Weights of a small transformer language model: 2 heads of 64 (1 for keys and values).
Each number is 50 + 15 x the weight over its row's rms, rounded and kept within 0 to 99. Layers, rows and columns count from 0. The size before them is the row's rms in percent of the matrix's.

# layer 3 attention query, 128x128, rms 0.0952, rows 27-45,91-108, columns 0-127
095:52 42 48 40 76 85 68 46 55 74 36 38 53 54 53 67 65 22 65 54 39 37 70 40 51 26 41 18 69 56 53 52 41 70 55 36 38 74 44 37 41 47 25 41 51 50 52 70 35 46 47 63 53 47 36 57 54 51 55 19 39 67 40 66 36 58 22 29 48 35 53 45 52 64 26 75 41 70 32 52 62 70 58 40 75 44 68 67 58 62 80 42 67 47 50 39 69 28 48 61 74 59 62 50 63 42 01 62 53 29 52 50 60 49 49 44 54 37 74 58 48 22 71 76 42 36 46 53
094:48 53 47 49 47 50 59 31 41 29 59 06 36 60 35 56 28 61 72 13 43 28 46 43 32 63 37 76 30 59 40 64 46 47 66 57 68 48 75 61 63 49 77 39 72 40 60 35 54 35 61 41 37 45 66 43 66 32 34 28 63 35 83 36 70 28 73 53 61 47 59 36 34 65 75 64 67 57 53 56 75 48 40 60 34 27 49 35 60 52 61 63 56 39 46 27 56 58 45 71 62 48 41 49 57 50 45 62 54 67 62 39 71 37 45 39 61 23 20 45 31 63 65 40 75 35 59 33
104:72 53 39 44 71 30 48 52 37 48 47 56 26 26 73 40 30 57 72 61 37 39 28 27 73 66 44 23 40 53 53 24 67 82 56 34 36 53 29 52 53 39 52 24 75 63 45 36 71 56 38 55 41 34 41 49 57 19 45 57 73 51 44 60 47 42 64 42 57 26 53 83 53 31 59 43 44 32 44 52 49 47 59 63 52 43 86 58 78 52 57 53 43 48 31 48 82 55 69 44 47 73 50 50 35 53 42 83 58 64 57 35 49 61 61 29 57 57 52 41 06 39 38 37 55 63 30 60
098:66 49 53 44 80 46 39 39 51 23 55 18 46 56 28 54 23 35 78 53 75 51 63 73 55 61 33 73 52 56 69 60 27 40 34 44 45 55 46 26 55 69 39 35 71 55 63 69 29 28 56 56 54 43 65 27 42 43 52 34 64 79 69 72 48 36 61 68 59 38 38 37 49 63 59 70 65 55 71 56 66 36 27 36 68 40 53 40 58 59 71 68 57 72 62 38 57 61 66 74 89 46 42 55 38 46 36 43 76 52 31 52 43 55 48 31 56 39 49 45 30 52 82 44 72 46 51 31
093:45 42 56 64 45 63 41 36 19 39 44 54 66 76 21 66 41 54 66 33 63 47 69 37 25 30 26 53 35 65 30 81 34 21 37 46 60 58 37 52 61 60 40 49 56 23 53 28 66 52 55 64 67 36 22 53 75 59 56 14 71 62 39 69 69 33 70 47 50 43 69 31 53 60 37 59 77 57 50 67 80 62 42 57 66 37 68 38 49 44 67 46 20 56 64 27 58 24 52 60 44 37 47 53 46 48 70 42 49 66 54 59 80 32 56 62 59 54 53 65 33 53 55 41 50 31 56 31
099:64 46 61 72 29 28 47 55 40 64 35 61 42 29 46 34 61 86 47 53 60 73 42 53 58 46 66 56 70 48 65 45 73 70 59 33 62 47 43 61 43 47 56 42 78 64 49 61 44 49 45 37 34 38 47 42 36 27 62 67 42 51 33 19 46 74 85 51 62 51 14 66 22 37 71 45 33 41 45 66 33 52 36 58 42 78 45 74 32 39 33 84 13 53 72 66 53 36 61 41 51 62 40 73 61 60 44 46 47 46 67 68 36 61 69 59 45 39 43 25 51 56 31 51 63 69 43 62
094:54 36 38 37 44 44 73 57 35 39 22 51 67 46 33 58 39 12 31 39 78 66 62 37 69 62 20 44 57 60 55 55 59 39 67 58 56 40 59 53 66 57 48 62 55 43 34 36 51 57 50 63 57 00 44 39 64 41 45 35 37 76 39 67 70 60 47 70 43 42 42 26 55 67 47 63 58 79 67 47 61 62 36 57 35 37 40 45 46 70 82 41 22 70 17 59 63 28 53 71 66 39 51 50 42 41 75 44 45 41 38 77 48 61 45 46 70 49 49 53 41 44 58 48 67 57 53 33
091:31 43 57 54 63 39 46 26 39 61 53 72 49 53 31 26 51 76 65 41 66 41 58 56 33 65 37 71 09 46 15 53 53 64 65 46 68 68 54 49 52 46 57 81 60 57 71 49 33 35 63 50 48 57 37 60 55 59 49 48 37 22 62 40 45 51 47 51 62 45 39 43 57 85 24 66 77 43 60 61 67 39 52 70 86 49 76 52 47 55 34 17 23 31 31 35 41 63 50 52 27 63 55 60 20 41 66 46 72 34 29 47 65 57 40 44 46 55 46 48 52 82 52 54 67 58 58 31
105:32 67 50 61 41 25 42 42 67 50 64 56 66 64 62 31 45 55 42 68 55 47 27 51 37 23 26 20 64 50 31 47 33 47 31 77 37 57 37 38 41 74 32 65 65 72 42 48 39 71 48 61 54 75 65 65 35 75 56 37 53 64 50 83 48 43 50 35 26 32 63 40 54 41 18 68 63 68 38 50 45 36 48 42 59 67 51 44 52 61 21 73 51 75 25 65 38 57 58 35 41 17 58 35 52 52 40 34 67 44 42 49 67 19 50 56 51 86 55 30 56 37 36 43 40 46 35 42
097:29 67 39 54 57 40 41 47 34 58 58 48 70 57 34 49 56 44 37 59 53 51 49 55 57 36 40 26 43 71 58 35 36 30 29 59 81 65 53 53 71 50 75 67 46 75 24 49 42 59 70 62 46 77 47 30 25 88 28 61 64 49 86 47 38 49 38 60 26 50 37 90 56 51 50 30 38 54 61 55 64 57 44 59 33 37 57 26 28 45 62 39 64 41 64 49 56 48 50 41 36 72 56 48 34 34 46 43 46 45 29 45 58 52 54 48 29 55 29 36 78 51 61 35 46 98 63 26
107:30 52 44 33 28 83 39 21 47 53 54 66 49 81 51 29 74 87 30 60 44 40 63 54 61 38 74 42 18 35 25 63 41 35 45 45 58 46 53 82 56 50 63 54 63 58 62 54 48 66 48 43 61 76 37 67 62 74 57 72 59 35 52 27 35 67 47 51 75 43 63 64 54 54 58 42 62 36 32 51 49 59 60 41 55 50 79 61 47 49 28 43 34 58 76 41 44 54 42 44 29 53 69 31 31 44 50 46 53 64 35 61 35 53 21 34 37 42 57 39 58 67 82 39 21 64 65 31
100:62 51 43 40 45 48 75 38 41 41 57 49 52 44 44 49 40 76 99 46 33 51 38 44 37 54 44 42 38 54 35 72 63 58 28 43 42 72 48 52 54 55 73 21 65 37 70 27 63 23 57 51 34 24 82 46 54 40 37 22 49 56 55 58 51 30 46 49 68 41 61 36 40 50 23 79 59 67 49 58 54 51 42 68 68 52 57 47 86 58 62 28 64 26 27 32 48 48 41 60 69 54 57 72 37 67 24 61 42 66 52 53 86 35 70 43 46 38 38 63 20 62 59 49 42 42 69 48
108:63 31 55 42 29 31 28 53 54 22 69 32 32 80 25 68 36 41 88 46 57 56 48 45 66 30 29 48 52 60 51 40 48 39 25 45 29 64 50 64 55 61 58 56 48 42 43 47 21 36 54 42 34 43 57 42 64 25 42 44 41 69 55 81 32 43 68 32 43 45 68 49 25 52 55 62 47 54 50 74 25 50 66 54 93 44 45 38 60 64 63 45 53 59 51 32 63 66 43 49 58 26 64 59 43 48 18 53 90 62 21 56 60 62 78 62 72 54 65 44 62 50 48 42 45 40 56 65
088:44 44 39 59 58 52 66 19 67 68 46 40 48 38 56 79 54 81 49 36 67 54 55 28 59 77 43 35 57 30 41 66 40 58 49 62 70 45 42 56 77 70 29 69 77 53 45 54 33 54 80 42 53 68 46 33 57 50 49 28 69 44 46 54 57 58 80 50 64 38 48 49 27 56 71 58 44 54 66 58 56 45 47 66 72 60 39 32 30 63 46 37 43 51 26 35 51 65 44 39 34 53 37 20 64 21 46 48 48 56 30 46 80 39 33 35 74 28 31 42 62 48 67 46 52 85 42 15
090:63 40 58 51 58 61 58 53 57 38 67 49 48 60 23 43 05 50 75 41 54 44 53 76 56 39 41 89 56 50 52 64 27 18 58 39 56 36 42 59 53 37 56 33 43 51 64 60 44 58 67 47 31 43 67 29 41 45 32 52 73 63 56 70 61 37 28 37 79 55 56 04 37 48 57 49 63 52 56 48 30 64 46 42 61 41 48 71 49 49 73 82 61 29 26 41 19 53 50 72 70 35 44 38 59 77 44 45 61 43 66 35 31 59 48 56 72 27 56 48 48 67 40 68 58 29 40 64
102:61 58 40 58 51 53 55 45 58 51 53 53 66 56 23 54 75 61 32 17 48 40 56 44 31 54 65 65 65 41 43 22 58 26 65 43 48 52 69 32 37 37 53 61 49 45 82 55 65 56 36 68 45 20 34 82 56 05 36 29 37 47 54 29 35 65 48 41 60 54 74 68 23 54 45 70 49 44 38 33 30 69 50 51 45 40 48 49 35 34 35 22 52 32 48 60 72 53 43 53 54 48 51 33 34 71 35 62 51 85 45 60 49 59 65 58 67 43 47 59 67 64 16 51 67 35 45 84
102:39 39 78 26 43 63 64 32 60 58 34 65 33 59 62 77 62 38 16 30 63 40 56 20 59 50 46 37 33 36 23 27 56 60 58 25 48 60 50 48 29 45 20 40 35 54 69 52 50 73 34 43 64 27 55 84 55 56 64 65 48 36 30 44 33 59 45 59 31 49 60 34 74 35 47 39 47 53 44 40 53 62 55 59 60 62 54 35 24 52 37 39 36 47 63 70 61 64 41 22 17 35 48 74 80 44 49 38 60 38 59 43 29 41 32 52 59 58 76 57 41 57 49 45 42 36 62 81
108:67 59 54 68 47 41 88 55 63 68 42 59 51 39 74 55 62 45 23 35 57 57 51 43 59 64 82 77 35 36 35 27 61 52 60 48 45 39 52 46 58 23 42 53 35 57 53 82 52 58 49 28 50 48 45 78 46 18 61 53 41 35 48 22 58 59 32 31 64 43 68 45 48 53 77 37 23 34 64 53 38 78 40 20 59 59 79 54 25 57 24 48 49 50 45 74 28 67 51 39 42 37 62 29 61 57 59 50 35 75 65 53 46 49 39 50 67 56 33 67 55 44 32 40 49 35 33 82
114:43 42 63 53 21 51 53 40 56 37 51 25 54 74 36 51 61 42 64 25 45 61 71 33 66 71 69 54 46 53 49 52 55 49 54 24 59 30 47 53 28 55 42 37 27 39 76 24 46 42 45 74 68 17 40 43 57 38 55 20 52 49 43 66 57 27 42 55 45 44 53 28 37 82 51 76 56 51 58 46 48 46 76 37 75 41 12 72 43 75 79 49 58 38 52 50 60 28 43 59 69 30 48 74 57 53 53 28 45 29 81 41 85 56 58 59 47 45 59 49 31 50 66 62 42 44 51 28
107:45 59 79 45 23 50 71 67 78 51 55 40 61 72 39 55 52 46 45 56 64 42 65 81 48 56 43 30 69 59 47 45 48 55 71 26 46 66 54 59 56 45 28 59 08 48 29 69 43 43 50 75 38 50 70 25 54 62 51 25 42 65 34 72 31 38 34 40 30 40 62 62 79 66 37 43 42 68 41 69 72 68 57 44 71 28 55 47 30 74 68 55 49 46 42 64 46 51 32 50 67 45 66 71 65 53 33 39 54 29 43 44 48 22 56 72 53 44 54 50 59 47 86 41 28 36 69 65
095:55 46 19 58 38 55 34 41 32 46 90 47 57 44 66 35 56 51 47 38 43 23 27 32 02 38 57 54 56 57 49 35 34 55 73 53 46 36 56 49 71 60 56 54 48 61 56 55 57 69 57 38 45 56 49 67 38 36 33 54 64 49 62 48 36 53 79 73 76 48 42 35 23 44 67 54 86 51 43 35 59 60 45 52 25 68 48 18 58 46 36 77 52 79 50 49 42 80 65 70 55 23 41 35 52 56 40 41 29 45 70 69 54 33 59 28 42 32 39 42 61 83 40 41 55 53 60 57
097:58 40 26 65 78 45 43 30 26 57 58 26 66 59 79 34 48 28 65 59 41 57 42 72 62 61 32 62 44 48 37 53 56 82 40 47 25 35 44 26 66 56 34 40 88 46 36 21 54 27 64 57 61 36 56 53 72 52 73 54 32 50 76 55 51 67 44 80 65 33 67 59 40 54 52 74 48 52 47 33 41 17 61 58 38 44 57 61 58 39 53 49 35 36 37 51 27 51 54 51 41 57 66 44 35 53 45 57 34 53 53 46 90 39 16 35 46 69 38 54 27 45 61 26 38 65 50 55
105:35 67 41 56 41 68 40 51 30 25 51 63 40 47 43 48 53 57 61 80 70 51 31 28 31 52 22 63 46 57 41 30 52 51 57 61 42 37 49 54 66 63 54 31 76 63 60 69 39 49 57 58 41 42 69 63 62 17 44 42 31 62 64 36 28 59 84 60 63 30 63 43 27 56 72 55 51 29 55 39 59 47 15 39 17 35 42 55 57 52 54 77 58 67 36 62 28 62 57 62 66 45 50 37 33 43 64 59 86 61 61 65 30 57 38 41 32 33 40 29 56 82 43 51 49 83 41 39
103:59 44 59 32 32 46 57 47 37 29 72 46 75 55 50 67 50 08 62 58 46 34 59 60 49 76 61 35 43 44 22 73 30 29 32 34 39 59 52 72 48 69 56 54 15 65 50 36 48 52 46 67 68 54 49 44 68 55 43 18 45 42 31 90 46 29 53 42 34 67 66 49 82 56 47 47 72 29 36 47 59 61 61 47 55 39 39 35 36 35 38 21 51 67 56 32 45 59 47 51 65 28 64 38 53 52 45 37 25 50 42 49 55 28 50 34 59 56 69 48 05 39 48 31 45 37 69 53
113:46 47 41 55 47 35 40 42 29 43 71 49 57 27 51 15 35 57 46 57 46 63 36 33 45 54 35 63 60 61 74 39 67 70 35 40 59 26 41 51 48 70 71 28 88 74 59 51 66 26 67 63 44 69 37 44 30 46 27 57 51 52 49 26 45 50 81 61 55 23 43 66 09 42 62 71 43 53 41 50 60 17 27 44 29 71 44 52 49 45 29 67 42 44 47 44 47 56 65 60 56 63 44 67 36 57 41 81 81 56 49 75 47 55 53 56 24 42 52 30 67 48 27 35 65 55 49 61
103:43 33 32 40 56 57 55 39 43 39 27 54 54 56 49 34 52 35 24 58 52 50 54 42 31 61 37 37 50 63 50 67 20 78 58 58 73 38 55 57 52 67 53 31 51 53 39 41 70 37 45 63 54 52 60 43 55 63 52 50 40 82 50 47 42 64 55 61 38 65 28 47 77 87 53 62 37 56 59 42 70 21 67 47 28 16 61 40 65 44 56 61 43 66 25 44 72 78 66 74 42 61 59 13 39 42 29 52 54 40 36 52 43 51 27 40 66 34 55 83 60 72 75 26 48 84 48 46
101:49 56 55 52 61 69 59 35 49 43 57 49 45 41 69 38 14 93 84 49 41 62 49 56 42 27 52 52 52 17 46 52 51 28 53 53 50 55 28 52 50 56 74 48 56 33 61 36 63 68 48 58 61 49 35 68 39 58 52 64 44 43 44 73 52 40 45 31 50 57 50 41 99 35 14 51 53 36 59 57 53 49 46 62 71 73 45 69 70 35 31 16 65 64 53 38 76 49 74 44 31 62 36 34 37 52 44 58 64 31 42 35 56 73 59 59 71 49 49 55 77 40 63 49 62 46 34 69
095:47 62 65 31 57 51 68 43 42 77 38 67 47 47 38 69 99 80 43 67 45 33 43 47 47 45 33 48 60 56 22 14 66 67 50 50 51 49 45 69 23 59 34 26 43 46 19 49 71 59 37 34 46 40 73 83 53 51 44 47 71 26 71 40 33 32 48 39 57 47 59 57 62 57 75 55 32 63 54 65 77 54 52 46 68 64 58 51 42 57 43 46 61 62 39 50 37 55 40 34 38 42 75 33 37 38 49 47 70 48 47 53 57 07 49 69 39 44 37 46 43 34 31 56 24 39 41 52
100:42 68 57 26 58 45 56 56 44 51 65 56 22 61 20 46 48 55 47 57 61 34 32 49 49 30 58 51 32 46 60 49 43 26 51 55 62 70 53 48 57 21 68 86 25 58 41 46 28 50 70 32 65 59 48 61 32 51 12 65 40 50 79 37 23 26 37 59 53 57 62 55 56 56 71 38 48 65 39 20 50 63 51 34 50 55 54 37 42 58 76 52 61 65 67 59 75 41 55 54 23 29 52 59 67 44 44 44 62 46 68 63 32 96 33 37 57 45 23 49 53 52 41 73 81 42 39 36
103:17 36 36 68 31 67 37 25 46 56 51 43 31 42 54 43 58 53 35 64 46 52 65 64 77 46 57 51 46 29 44 70 28 33 72 67 48 53 47 62 41 65 37 51 25 47 71 46 65 42 26 89 52 30 16 54 42 89 47 67 52 35 39 51 69 51 55 55 64 46 38 29 45 56 55 57 94 43 53 33 38 76 42 45 44 56 61 67 51 54 46 47 29 68 60 31 33 23 62 55 46 23 42 28 50 43 61 47 49 60 42 71 66 51 17 46 42 34 64 61 70 42 63 50 54 43 42 27
099:72 47 44 36 37 47 60 42 57 46 71 46 50 20 65 44 18 80 64 59 19 50 31 39 34 55 15 24 72 58 60 39 43 34 30 57 54 62 42 60 65 63 69 44 76 48 36 45 55 61 56 58 41 72 83 44 40 41 42 30 60 78 50 70 41 40 38 53 55 36 72 71 45 27 48 56 58 42 30 68 51 21 31 55 52 49 51 63 55 35 41 41 82 49 39 50 55 76 75 56 39 68 40 55 51 58 64 44 63 64 57 23 62 35 74 41 55 65 22 32 63 64 26 40 48 49 43 65
102:65 59 32 50 14 53 30 32 32 39 65 20 59 58 11 43 55 37 50 50 59 69 36 57 38 37 52 36 39 65 57 42 71 47 44 30 52 49 56 31 64 73 48 60 61 61 38 65 37 30 71 41 33 73 45 55 40 42 40 35 52 82 70 64 21 46 73 84 33 38 64 64 32 62 87 79 21 39 43 56 51 73 46 54 39 25 23 47 40 34 43 46 55 51 39 46 39 62 44 76 22 50 56 58 42 67 47 46 65 55 61 44 46 59 65 56 62 65 33 46 57 43 33 51 54 61 51 65
109:41 42 26 68 73 51 37 30 66 55 47 60 51 42 71 44 33 40 10 42 57 74 57 31 35 80 56 64 68 70 53 62 25 57 60 55 16 44 55 53 72 90 54 38 81 54 34 53 50 48 72 52 69 52 48 55 57 34 47 44 47 51 51 58 22 52 69 64 67 26 43 43 45 66 94 47 61 41 50 54 50 43 61 60 12 54 45 36 60 64 53 53 30 53 50 36 73 59 48 41 48 52 37 38 42 54 64 63 57 53 48 47 63 66 22 28 62 55 49 49 55 46 65 38 63 71 37 12
112:14 26 61 48 39 67 34 61 66 32 80 32 41 41 40 29 29 88 40 61 37 46 61 61 57 30 47 49 61 34 58 75 38 43 59 37 68 48 35 51 56 53 63 57 50 67 59 57 39 67 47 57 39 61 44 40 16 76 46 62 48 64 39 63 48 35 48 42 75 51 72 58 42 56 56 28 51 45 70 51 33 38 28 39 46 43 44 45 66 42 78 83 63 52 69 33 42 38 53 68 62 26 13 24 43 67 36 54 69 30 68 66 60 70 44 59 56 24 58 31 69 57 32 41 51 49 47 51
116:40 65 39 43 37 34 61 45 57 59 59 80 43 29 23 31 59 79 61 42 42 61 48 41 28 50 46 47 39 43 51 38 68 63 64 55 40 56 52 55 49 16 79 42 56 58 62 67 60 62 52 44 36 52 71 64 42 24 30 43 65 44 55 27 41 40 26 33 57 34 62 99 31 62 67 22 56 47 49 35 32 69 43 56 29 63 59 51 36 35 28 69 50 50 49 45 40 70 58 57 31 56 63 29 57 63 50 59 72 67 66 31 40 55 71 65 58 52 55 42 76 74 25 30 59 41 27 59
111:47 41 65 30 22 63 58 56 68 66 30 48 33 56 64 89 67 60 28 49 73 40 54 68 58 48 60 31 68 29 31 53 53 47 71 43 66 67 52 54 15 49 48 52 06 53 43 47 60 65 45 46 62 34 50 61 67 71 65 57 54 55 38 54 42 47 31 34 35 51 57 31 87 29 19 34 47 50 57 81 42 51 62 60 68 48 48 42 21 48 41 51 51 55 41 71 64 44 30 32 49 50 64 68 64 38 53 28 40 50 43 32 39 27 55 72 72 42 70 49 49 48 62 41 38 27 71 71
096:57 56 65 59 52 41 56 38 47 71 45 48 39 54 37 55 78 48 57 52 51 44 63 44 57 54 64 16 42 46 20 38 30 41 74 47 46 70 58 69 94 32 51 26 66 48 69 63 52 47 49 45 19 66 80 60 51 11 43 49 26 38 56 46 43 39 51 38 49 72 63 56 63 49 62 36 16 65 31 58 42 79 44 48 67 54 60 10 74 69 55 47 50 39 69 67 45 47 66 49 38 47 58 35 66 56 67 66 38 51 63 36 69 80 57 43 63 32 46 60 31 56 70 59 39 43 33 44
# layer 3 attention key, 64x128, rms 0.0885, rows 27-44, columns 0-127
099:53 29 36 36 56 21 46 42 40 37 54 25 76 38 40 65 57 58 48 47 46 57 59 65 89 61 59 59 39 54 63 56 46 50 38 39 56 67 25 51 19 79 32 48 42 68 57 55 60 54 78 31 80 53 34 75 41 45 35 84 50 54 52 46 50 46 44 57 56 69 36 31 30 52 66 35 62 44 74 22 36 21 83 41 34 22 43 66 47 49 65 70 48 55 15 41 62 41 59 34 45 78 59 61 55 50 45 47 57 50 58 46 57 57 56 48 40 59 71 15 54 50 62 70 48 60 32 62
094:61 60 55 36 60 45 65 77 49 75 48 72 44 28 26 49 31 60 36 47 66 70 51 66 51 59 32 63 58 32 24 83 50 59 74 57 47 34 34 63 42 46 60 60 41 52 47 49 29 52 60 64 67 62 04 37 61 58 18 44 30 64 53 53 46 71 26 45 48 41 45 79 73 45 75 66 56 21 37 36 50 74 43 60 57 82 47 88 31 31 56 39 53 50 63 39 46 51 28 52 41 36 24 45 44 45 67 54 54 71 50 45 41 59 30 64 46 46 36 62 41 57 53 64 74 46 41 44
104:37 58 35 66 29 63 23 30 56 39 13 33 51 58 54 65 63 68 59 31 40 76 49 42 36 43 42 35 61 90 35 27 35 45 26 78 51 71 41 26 48 75 42 77 57 68 35 37 62 53 53 36 62 58 38 60 54 58 50 57 52 70 57 59 35 47 71 58 54 38 39 54 36 73 65 79 52 45 34 39 57 27 37 40 37 63 53 68 66 39 54 35 55 51 30 50 62 65 54 46 65 65 34 29 32 61 69 68 32 61 35 40 24 35 50 50 51 43 46 63 28 49 38 72 83 48 58 70
098:51 66 49 55 59 38 65 73 52 64 31 52 58 49 43 50 47 66 46 33 62 55 56 54 37 72 40 52 43 42 66 69 53 71 36 05 38 46 57 51 19 71 43 65 70 37 56 32 26 52 56 63 56 54 27 49 64 73 42 45 16 67 39 73 61 67 63 51 13 66 37 43 28 27 50 57 67 17 14 51 64 54 70 52 51 60 68 44 45 42 30 59 33 31 73 56 61 56 57 44 57 71 42 64 45 34 59 30 35 46 85 36 47 55 18 73 38 39 50 46 44 62 46 56 57 51 45 60
098:58 27 53 52 41 45 77 26 57 56 46 81 41 46 71 37 26 42 39 48 34 53 49 58 71 68 63 66 48 56 38 66 37 45 41 41 43 45 51 53 35 76 53 41 30 38 90 64 50 61 48 67 83 64 25 50 51 79 36 72 35 33 24 36 39 39 42 40 59 36 66 65 44 64 74 66 39 54 71 37 71 58 63 62 73 50 48 68 53 65 55 42 64 57 31 15 40 53 22 43 46 31 50 54 38 50 60 59 41 44 43 41 59 43 28 40 60 52 43 26 56 22 56 64 31 24 73 71
111:42 43 58 79 47 31 48 48 64 45 41 74 58 73 52 49 64 40 58 51 65 38 84 54 20 27 61 63 63 59 57 49 62 24 64 34 39 43 33 56 29 19 37 63 65 51 36 36 80 58 49 62 33 54 45 66 58 69 59 63 50 53 62 34 59 70 51 49 42 85 45 65 44 65 55 39 38 43 46 40 34 73 63 36 63 74 43 46 51 30 60 51 26 51 68 82 53 64 77 54 54 30 63 46 35 43 46 44 39 48 36 57 29 33 41 55 19 57 66 67 40 78 21 51 77 39 28 70
103:32 34 47 58 60 56 62 49 57 44 47 62 46 43 56 73 48 49 36 49 69 66 66 60 26 61 64 60 41 55 56 33 42 79 57 52 40 15 29 46 54 55 15 46 29 52 70 24 24 56 59 52 67 64 43 62 43 65 78 49 41 65 48 57 69 19 73 64 27 43 50 29 53 39 42 37 53 34 45 10 55 60 65 48 52 58 72 64 61 52 53 72 44 37 33 47 54 98 43 52 57 48 65 18 31 40 60 24 49 79 35 53 55 59 37 63 39 52 41 38 50 41 44 38 56 56 84 54
093:64 63 54 71 75 33 51 55 35 54 33 61 59 40 73 26 14 45 36 53 53 38 36 58 66 65 47 58 54 30 34 34 49 26 38 31 57 24 61 58 30 50 80 45 48 40 54 51 63 44 44 34 55 68 60 41 61 58 76 41 67 29 34 74 49 22 75 20 57 45 56 62 32 43 74 39 37 32 59 61 49 62 22 46 75 72 73 51 56 40 43 50 43 49 51 49 71 45 48 57 78 25 36 30 60 45 46 81 53 77 31 57 35 68 40 32 68 68 55 49 51 33 58 41 48 62 69 44
098:50 38 42 39 52 73 73 67 14 28 54 49 78 48 58 60 27 67 74 49 27 13 39 63 67 64 41 44 55 85 43 52 52 77 38 63 33 52 76 58 42 53 58 63 70 44 42 44 61 62 42 45 56 13 48 32 45 40 31 75 55 32 37 41 37 29 65 48 53 52 51 55 42 45 58 59 50 52 39 65 53 56 44 65 45 24 73 46 44 35 26 30 49 76 41 63 62 49 52 67 38 63 72 54 51 48 54 45 00 45 51 50 63 54 53 51 45 52 76 23 63 33 39 38 65 38 55 60
098:66 51 59 47 39 31 68 66 43 79 52 41 56 41 19 24 44 77 45 68 51 26 64 52 50 40 57 59 58 34 61 27 54 46 25 64 52 62 78 65 66 48 65 67 62 70 14 57 56 32 35 60 19 51 58 24 24 47 27 74 45 49 42 44 61 47 64 49 58 40 54 69 62 27 38 45 67 78 32 78 57 52 26 60 57 51 62 40 50 46 32 80 44 33 63 56 30 61 42 42 51 63 29 46 74 32 52 62 72 36 48 43 36 64 69 74 47 35 22 53 67 54 43 45 57 49 57 49
109:16 45 51 61 57 51 29 47 68 52 62 83 40 69 48 76 31 28 64 39 63 63 63 70 49 13 35 57 30 69 55 67 51 60 59 57 46 18 36 42 60 69 59 62 64 40 63 32 25 60 58 48 47 71 74 49 64 59 53 78 47 34 54 44 55 73 64 55 26 58 27 42 53 26 44 59 57 54 55 46 09 39 43 63 48 90 59 49 35 35 55 29 59 72 64 52 33 55 57 32 45 46 50 30 73 49 48 81 27 50 47 67 57 63 33 51 55 49 44 48 60 46 56 34 35 52 44 69
103:47 68 37 74 52 64 69 50 39 55 33 62 87 28 36 35 25 53 36 40 70 39 64 48 71 72 48 52 64 51 45 76 37 38 49 31 57 56 51 53 28 53 55 40 48 49 58 48 72 45 63 51 78 57 00 50 49 43 37 39 55 45 43 73 43 26 48 28 44 61 53 72 34 70 85 49 53 25 66 42 66 45 67 48 37 41 23 67 49 40 48 43 57 62 28 34 42 47 49 49 72 49 22 51 53 46 63 83 66 46 52 66 25 55 54 37 43 58 44 32 30 41 49 61 71 32 44 60
103:67 39 58 43 41 39 69 45 45 49 55 38 66 47 40 39 46 42 43 41 34 36 67 74 40 64 38 44 49 59 61 52 33 66 24 63 75 35 22 53 38 52 10 66 53 53 33 71 59 72 52 39 89 50 38 50 58 74 37 39 41 30 52 31 46 52 22 57 54 47 52 60 52 56 56 69 51 63 30 51 79 55 44 47 64 57 62 57 41 46 56 39 72 19 41 50 99 45 40 43 77 81 39 69 75 67 57 57 52 49 58 23 63 45 44 64 55 38 50 61 54 37 27 40 30 24 57 52
103:35 67 41 38 57 57 57 41 48 57 56 51 60 47 46 48 17 26 46 47 73 68 49 65 39 43 57 52 47 52 27 98 48 40 50 42 38 17 74 41 45 53 38 56 72 51 37 45 23 62 53 56 55 50 40 71 50 79 41 57 30 56 71 50 59 67 71 55 40 48 56 68 48 35 57 72 82 38 28 25 48 40 67 45 69 77 47 52 57 46 47 50 54 54 69 82 31 78 39 66 33 34 41 41 31 32 76 47 34 89 27 50 53 61 51 33 60 40 33 47 41 33 43 48 61 45 76 61
097:29 27 50 35 48 51 84 58 67 63 36 87 46 30 49 34 37 51 57 47 39 58 37 48 45 32 30 63 61 39 72 48 47 57 50 59 68 31 50 69 50 47 60 46 64 39 55 39 83 44 46 28 46 48 34 46 55 70 49 36 23 58 32 52 36 56 23 24 65 45 67 37 60 55 51 32 55 25 30 55 37 49 52 60 67 45 22 61 26 43 76 60 42 67 62 23 62 15 59 40 59 60 38 75 55 64 74 80 50 51 66 55 49 77 50 70 32 81 61 51 54 41 34 55 32 52 52 64
113:62 55 31 52 60 31 39 70 55 70 71 62 25 26 59 55 46 53 71 59 63 46 46 21 62 41 56 37 67 42 53 57 66 45 84 21 61 62 33 55 46 24 46 34 35 55 54 48 87 48 74 35 52 45 42 38 71 57 60 34 63 59 34 25 48 73 19 39 62 80 21 52 61 44 70 46 52 38 38 59 60 75 32 60 60 41 58 20 46 45 17 61 57 51 29 57 53 60 59 59 67 49 46 66 60 44 52 62 72 76 55 65 39 48 57 76 47 60 53 58 56 80 29 33 50 51 47 31
107:74 24 49 43 54 57 29 44 56 40 48 23 38 63 62 73 69 40 63 70 36 50 34 58 70 29 55 39 24 66 72 47 61 48 70 45 66 25 70 45 16 52 69 44 39 47 65 66 42 64 70 20 71 36 50 52 69 46 73 62 70 48 59 46 74 36 30 44 43 53 63 36 62 32 32 30 49 68 55 30 60 28 58 70 33 36 63 71 46 58 64 33 35 64 33 57 41 35 25 35 36 45 71 32 51 63 60 45 57 29 36 50 59 55 63 54 66 37 63 30 53 46 64 49 17 59 34 36
105:60 67 67 28 49 56 32 81 60 72 58 61 16 42 27 67 61 35 36 51 48 38 20 27 54 28 61 51 30 40 19 26 73 50 45 52 43 65 68 39 57 12 52 41 76 53 51 50 25 46 79 30 21 29 49 51 56 48 39 51 64 46 61 44 45 69 38 64 69 37 46 52 62 66 43 45 43 60 33 65 61 48 50 41 61 50 57 42 62 48 38 73 47 24 43 52 53 60 74 60 43 52 71 87 42 40 50 53 68 48 57 72 48 68 56 81 68 55 50 45 59 49 45 40 60 35 52 19